Weights of a small transformer language model: MLP 768 GELU, 3074 steps.
Each number is 128 + 24 x the weight over its row's rms, rounded and kept within 0 to 255. Layers, rows and columns count from 0. The size above them is the row's rms in percent of the matrix's.

# layer 6 attention value, 192x192, rms 0.11, rows 184-191, columns 96-191
size [ 94  88  90  95  82  88  95  84]
[[145 144  95 168 139  99 110 161 147 155 124 166 117 126 118 119 108 138 153  84 140 136 127 144 166 119 136 128  65 136 115 121 131 149 118 164 133 150  95 142 136 104 141 133 131 102 179 148  75  97 127 103 135 188 127 167 150 140 118 106 108 130 138  76 155 126 114 117  95 152 140 124 153 104 150  87 165 126  84 121 124 114 128  87 160  76 111 140 123 123 183  89 141 145 130 124]
 [158 114 147 145 159 126 110 128 113 157  87  94 164 120 125 150 127 137 153 131 136 131 133 127  96 159 113 158 135 161  85 148 115  77 143 120 137 169 170 131 181 152 120 151 127  94 113 139 133  97 172 105 158 117 129 130 102 115 102 123 130 157 125  92 130 153  87  83 140 150 120 136 120 126 131 108 118  67 162 106 127 145 128 159 153 147 154 133 161  94 125 101 177 137  82  98]
 [120 106 132 154  89 110 119 200 158 148 156 132 119 138 129 129  83 112 193 112 162 161  72 132  89 130 119 128 113 117 113 127  86 172 119 138  79 166 133 146 122 125 118 107 151 165 135 111  87 121 170 175 125 138 111 167 117 127 125  95 140 140  98 109 117 144 156 163 129 113 100 124 107 102 119 125 140 123 134 124 167 143 120 113 140 136 130 168 114 149 135 129 125  98 138 106]
 [108 134 150 145  90 135 144 111 144  96 127 109  89 103 159 143 104 132 105 133 125 125 122  97 115 107 112 121 122 105 102 114 111 151 136 103 109 162 164 143 166 106 118 120 198 165 126 166 152 109 140 152 110 122 124 118 136  67 126 134 142 129 104 106  97 140 137 171 128 121  93 128 158 123  92 178 164 111 124 158 120 118 132 141 163 105 111 139  91 135 118 157 118 113 164 141]
 [132 143 125 108 101 144  79 126 121 109 145 118 145 109  67 138 151 157 144 100 149 119 111 137 121 163 123 178 117 135 122 128 147 108 127 139 135 130 141 153  92 140 131 150 144 146 138 136 101 161 119 145 130  71 150 110 123 108 115 150 150 123 105 142 126  73 129 117 126 121 126 143 102 101 155  92 116 112  71 123 156 140 123 125 148 132  94 161 130 165 102  79 113 136 127  86]
 [150  89 135 134 144 124 164 112 130 100 124 133  68 126 164 125 105 113 107 111 133 160 120  90 142 164 133 120 131  98 163 158 147 146 159 142 117 145 129 119 164 113 109 126 163  98 133 121 112  99 116 152 172 162 119 145 143  78 123 127 105 179  93 125 100 108 144 144 173 146 126 137 137 113  94 129 150 158  97  86 120 125 106 108 125 144 159  96  95 132  84 169 113  73 180 145]
 [117 107 138 127  93 127 112 119 169 149 172 158 121 130 112 168 144 116 125 107 142 133 164  99  99 128 109 156 165 168  88 111 100 131 120 114 127 108 132 153  68 137 162 132 112 125  96 143 144 151 120  83 116 138 120 113 176 140 155 150  84 111 149 128  93 139 135 111 133 107 139  97 103 119 162 106  94 116 171 127  86 157 113 124 110 106 142  74 174 121 174 144 182 127 123 106]
 [171 130 128 112  97 167 112  83 143 141 119 124 124 153 109 165 103  88 143 125 124 162 125 123 131 139 167 115 117 155 104 140 101  93  96 144 105 120 154 116  93  65 129 105 161 110 128  87 142 136  70  90 142 120 123  93 119  96  80  88 100 126 132 134 170 160 135 118 142 152 142 133 154  85 156 101 132  92 119 119 144 108 153 127 113 160 123 119 108 152 167 161 154 132  98  90]]
# layer 6 attention output (transposed), 192x192, rms 0.0972, rows 184-191, columns 96-191
size [ 90  86  94  92  82  84  93  82]
[[149 155 143 133 137 127 113 142 141 183  96 166 126 138  95 109 141 125 105 139 138 105 131 162 113 184 131 151 147 139 188 183 114 158 135 140 119 134 199 170  94 108  90 130 123 121 164 120 111 119 123 131 128 131 111 141 136 161 136 144 151  91 149 139 133 138  93 147 153  91 111 131 135  83  90 126 131 126 168 102 143  85 120 116 139 136 132 133 115 129 157 143  77 127 143 157]
 [127 148 115 154 155  88 131 119 105 156 141 108  85 131 124 156 135 110 116 152 113 134  97 121 149 116 132 138 127 127 104  87 161 117 134  81 129 116 122 139 116 176 112 128 106 110 136 105 123  98 105 127 150  91  92 166 182 132  88 106 145 150 107 142 147 144 136 169 133 141 149 124 158 141 153  63  96 126 152 104 126 145 160 121  72 117 145 148  94 161 137 149 153 104 141  99]
 [152 171 105  94 120 137 120 129 112 161 103 145 177 111 106 135  99 121 106 142 119 159 157 167 146  96 156  79 126 126 202 163 133 136 111 182 161 114 137 127 125 118 132 109 130  87 151 129 109 125 154 115 134 157 133 152  84 133 156 140  98 126 135 164 138 119 106 131 168 118 135 145  70 140 155  82 139 125 144 124 120 137 106 110 126 129 151 130 119  74 134 180 126 168 117 150]
 [139 110  92 117 126 125 118 101 130 129 145 150 160  89 126 151 124 139 139 112 101 122  90 159 137 109 150  79  98 141 153 124 106 128  90 133 144 146  74  66 153 138 100  99 145 137 147 130 120 133 120 124 101 129 131 126 124 112 157 118 100 101  78  90  97 108 140 129 159 135 123 100  88 163 107 116 109 152  75 118  95 136 120 141 135  89 107 115 165 101  81 187  96 130 109 131]
 [ 88 148 140 149 149 120 139 141 145 158 140 146 130 121 117 127 136  89 119 150 161 131 134 160 124 162 100  88 160 131 138 147 124  85 156 129  89 150 133 155 124 115 112 110 127 118 120 111 194 118 112 134 181 166 126 137 121  90 145 120 109 120 159 169 145 176 129  90 147  79 123 133 160 176 157 119 127 113 154 119 148 134 106 164 135 153 130 132 128 129 124 152 132 183  80 139]
 [134 132 123 129  65 142 121 145 143 131 122 127 136 107 132 149 138 153 143 131 117 126 122 147  92  91 149 122 114 120  91 128 109 144 141 141 117 124 113  93 153 117 131  83 150 112 100 114  96 131 109 132 128 138 107  87 130 133 193 125 128 100  91 145 158  85 117 120 129 142 114  69  59 104 128 110 118 118  85 114 134 102 143 140 156 128 119 150 110  94  90 162 101 120 114 168]
 [143 130 115 111  99 133 150 156 102 156 110 128 141 172  81 115 113 184 101 123  78 109 160 134 146 132 115 134 105 141 161  97 149 156  59 130 131  91 118 139 148 147  96 148  93  85 116 139 124 126 132 193 103 164 142 110 144 159 147  77 178 122 164 106 171 100 133 110 102 137 153 154 147 108 173 141 156 127 161 134 134 166 153 128  93 114 126 154 127 118 112  80 161 100 139 131]
 [162 138 121 123 138  99 112 173  80  95 110 160  96 138 124  96 144 134 125 116  99 114 141 120 142 104 116 139 118 143 162 155 108 123 126 127 148 135 137 152 120 157 158 168 139  92 128 178 156 169 147  94 141 139 129 106 118 132 110 140 127 147 134 143 180 145 126 186 135 146 132 141 122 137 101 113  75  82 119 109 177 133 152 100 128 154 140 135 108 156  95 145  79 103 104 122]]
# layer 6 MLP up, 768x192, rms 0.115, rows 0-8, columns 96-191
size [105 102 100 102 107 101  99 102 104]
[[123 119 135 101 104  97 135 167 135 110 151 136 145 116 109 114 135 148 134 154 144 109 132 180 148 153 140  83 128 116 103 171 122 123 180 147 134  99  90  95 126 111 145 131 126 119 126 106 119 107 138 111 157  92 171 174 129 139 138 152 132 141 121 201 105 106  66 117 148 103 140 111 110 100 148  82  98 150 104 146 137 133 150 132 107 168 151  82 164 130 146 142 137 160 158 108]
 [ 79 151 160  87 129 167 113 112 112 133 105 126 117 122 153 118 165 152 141 154 149 106  85 130 118 107  93 143 134 117 110 111 134 108 130 145 117 125 106 177  93 106 111 142 140 117 124 137 120 146 111 147 144 129 145 153 111 113  95 143 115 116  85 147 182 129 146 106  80 132 103  92 147 164 109 122 167 136  85 124 114 122 142 120 136 110 159 162 126 150  90 134 130 130 145 113]
 [132 142  93 112 121 156 147 112 127 113  97 134  75 132  96  89 160 102 100 187 151 124 102 114 113 111  93 139 118  91 123 131 144 153  96 148 151 127 133 136 133  94 141 143 112 155 126 138 139 119  97 128 152 103 133 134 108 104 166 123 140 125  93 122 156  91  88 121 125 175 125 117 131 160 134  93 118 124 104 150 135 105 146 159  83 119  94 121 130 137 148  88 158 131 125 140]
 [118 124 113 131 104 170 155 106 141 145 158 133 124 114 121 117 113 114 172  75 137  95 168 127 147 150 141 123 141 118 160 120  59 107 128 127 120 133  89 138 117 148 120 148 113 118 132 166  97 153 136 120 123 129 140  74 179 141  95 125 129 111 122 123 141 145 139 108 158 105  85  75 124 147 117 140 135 138 124  92 158 131 136 100 135 116 109 130 144 100 170  76 132 140  90 123]
 [159 107 174 142 168 125  98 101 134 134 138 127 103 101 154 140 131  93 121 155 120 129 138 170 137 121 142 118 129 143 148 141 162 145 106 150  99 147 150 117 131 121 147 166 107 126  87 121 127 163 130 131 149 100 149 114 119 156 139 119 147  78 120 136 109 143 109 106 100 109 103 131 136 128 141  86 218 110  88 100 134 103 122 149 128 173 166 107  70 101  87 117 134 150 144 101]
 [134 141 113 222 103 134 139 142 111 145 153 132 122 136  87  88 129 153 125 148 160 112 144 146 121 118 115 140 116 143 167 112 123 112 102 100 163 135 135 150 119 146 153 134  77 117 146 139 156 132 116 104 122 124 129 178 130 119 142 116 150 126 141 105 164 125 132 165 179 164 124  86 117 126 175 112 150 130 148 160 153 146 119 155  85 136 111 138 116 136 125 104 113 156 157 120]
 [143 148  79 124 130 132 149 125 187 131 118  94 130 122 118 141 183 101  85 131 110  88 118 138 102 161 161 112 170 113 124 118 121  79 142 107 116 116 130 138 147 154 140 171 142 107 124  90 102 140 128 139 157  56 119 134 119  97 100 124 152  87 120 112 117 119 179 147 147 127  92 125 116 127 123 106 103 111 105 127 116 160 148 143 131 175 155 120 134 133 153 119 140  85 145 106]
 [113 159 179 133 107 125 145 105 137 107 146 101 121 134 127 154 155 102 129 165 133 141  85 109 119 148 145 146 154 177 135  93  90 104 110 116 159 136 148 174 135 100 142 115 147  96 110 152 142 158 117 109 113 111 107  90 144 159 115 112 155 165  86 118 107 176 137 164 135 173 122 125 138 114 129 132 147 133 118 116 111 153 128 105 159 111  74 124 100  93 100 141  97 125 142 114]
 [141 133 104 157 130 144 143 105 136 106 164  98 123 129 148 137  91 109 135 124 152 130 154 155 146 154 126 122 171 118 117 168 136 118  96 140 134 102 144 135 174 161  88 137 100 120 102 134 143 122 129 161  96 107 146 108 138 171 179 107 134 114 109 131 149 180 123 118 138 114 154 149 137 133 120 111 125 129 117 148 128 105 115 143 118 155 125  89 101 113 106 133 111 104 109 159]]
# layer 6 MLP down (transposed), 768x192, rms 0.121, rows 0-7, columns 96-191
size [107 109 110 101  98 101  95 102]
[[201 116 131 134 131 136  91 144 150 119 156 172 138  95 102 158 106 134  62 138 118 156 133 165 159 120 138 139  88 152  97 153 118 104 176 132 125 137 110 107 132 130 116 140 144  85  84 126  76 166 105 147 111 137 170 134 112 145 193 146 169 115 132 146 119 146 137 117 100 155 195 121 106 124 135 152 137 159 166 149  92 115 182  93 162 157 100  81 111 140 122 123 150 113 120  74]
 [128 149 150 133 127 102 155 119 170 111 159 150 141  98 153  78 200 153 131 179 148 139 155 133 135  77 115 121 123 126 132 139 123 137 136 128 128 103 117 102 109 132 117 133 140 123 115 168 125 162 106  95 103 108 132 147 127 110 112 154 102  64 136 171 158 125 147 105 126 135 116  76 106 157 127 131 146 167 109 127  54  93 124 135 159 146 156 154 134 135 100 151 120 137 162 155]
 [ 86 144 120 155 108 144 119 117 138 125 107 127 104 101 116  96 100 137 143 122 155 137  91 127  93 116 105 144 146 105 146 158  91 157 145 162 123 103 139 139 138 119 143 145 117 107 133 201 113 174 101 109 126 119 128 123 149 110 148 106  99  82  98 102 109 129 124 109 139 171 155  85 140 116  82 122 138 120 129 132 119 124 130 178 120 124 165 130 129 108 166 143 128  72 115 122]
 [164 125 145 113 128 140 174 164 157 145 131 129 165 148  99 129 150 150 175 125 130 126 144 109  85 116 146 175  45 130 130 155 100 132  98 126 142 108  81 106 145 112 146 118  98 117 143 171 105  95 121 140 118 130 137  65 146 104 162 124 125 112 129 135 126  99 151 103 124 130  94 139 141 140 114 147 134 147 128 103 122  91 121 140 139 111 117 119 115 179 165 136 146  94 124 202]
 [116 123 108 125 171 125 130 112 150 102 120 113 105 194 131 111 129  88 126 133 113  77 127 158 137 112 156 128 144  88  97 148 142  98 135  75 115 129 172 127  99 142 101  79 114 139 130 124 151 148 118  97 128 157 137  96 106 120 130  99 111 101 130 111 144 129 107 150 125 114  97 150 109 164 126 133 130 102 116 134 155 121 124 112 121 154 161 163  98 110  64  96  93 142 164  89]
 [135 105 162 117 141 111 183  85 146 132 128 143 163 113 167 148 122  99 155 106 119 148 117 111 155 116  71 130 134 134  87 135 116 104 122 113 130 166 117 147 138 133 101 111 142 149 117 169 145 133 144 160 117 123 165 118 136  91 117 148  94 111  69 139  90  83 122 126 134 116  94 122  97 167 138  98  96 106  84 153 127  64 143 105 145 127 145 152 112 103 137 150 136 140 112 101]
 [141 143 197 122 130 125 145 119  96 170 139 132 124 153 164 166 161 112 116 191 152 153 140 136 134  84 132 180 120 109 164 141 106 130 134 171 145 137 153 116 127 168 104 161 144 103 157 130 160  79 156  91  89 137 126 125  75 148 113 127 126 131 147 144 122 138 111  99  86 144 131 119 147 153 167 135 134 118 150 137 165 134 150 126 127 126 115 103 130 167 125 144 113 128 131 132]
 [141 167 136  83 118 114 101 122 174 160 141 118 126 175 115 133 134 136 137 113 111 126 185  71 129 152 123 112 125 156 150 126 162 133  90 115  90  94 155 144 182  92 128 139 149 155 113 146 145 137  93 117 139 168 140 109 116 147  91 120 159 136 107 122 116 106  86 139 117  78 106 117 123 146 121  85 134 148 139 100 102 120 146 111 143 163 168 102 128 104 125 152 112 158 144  70]]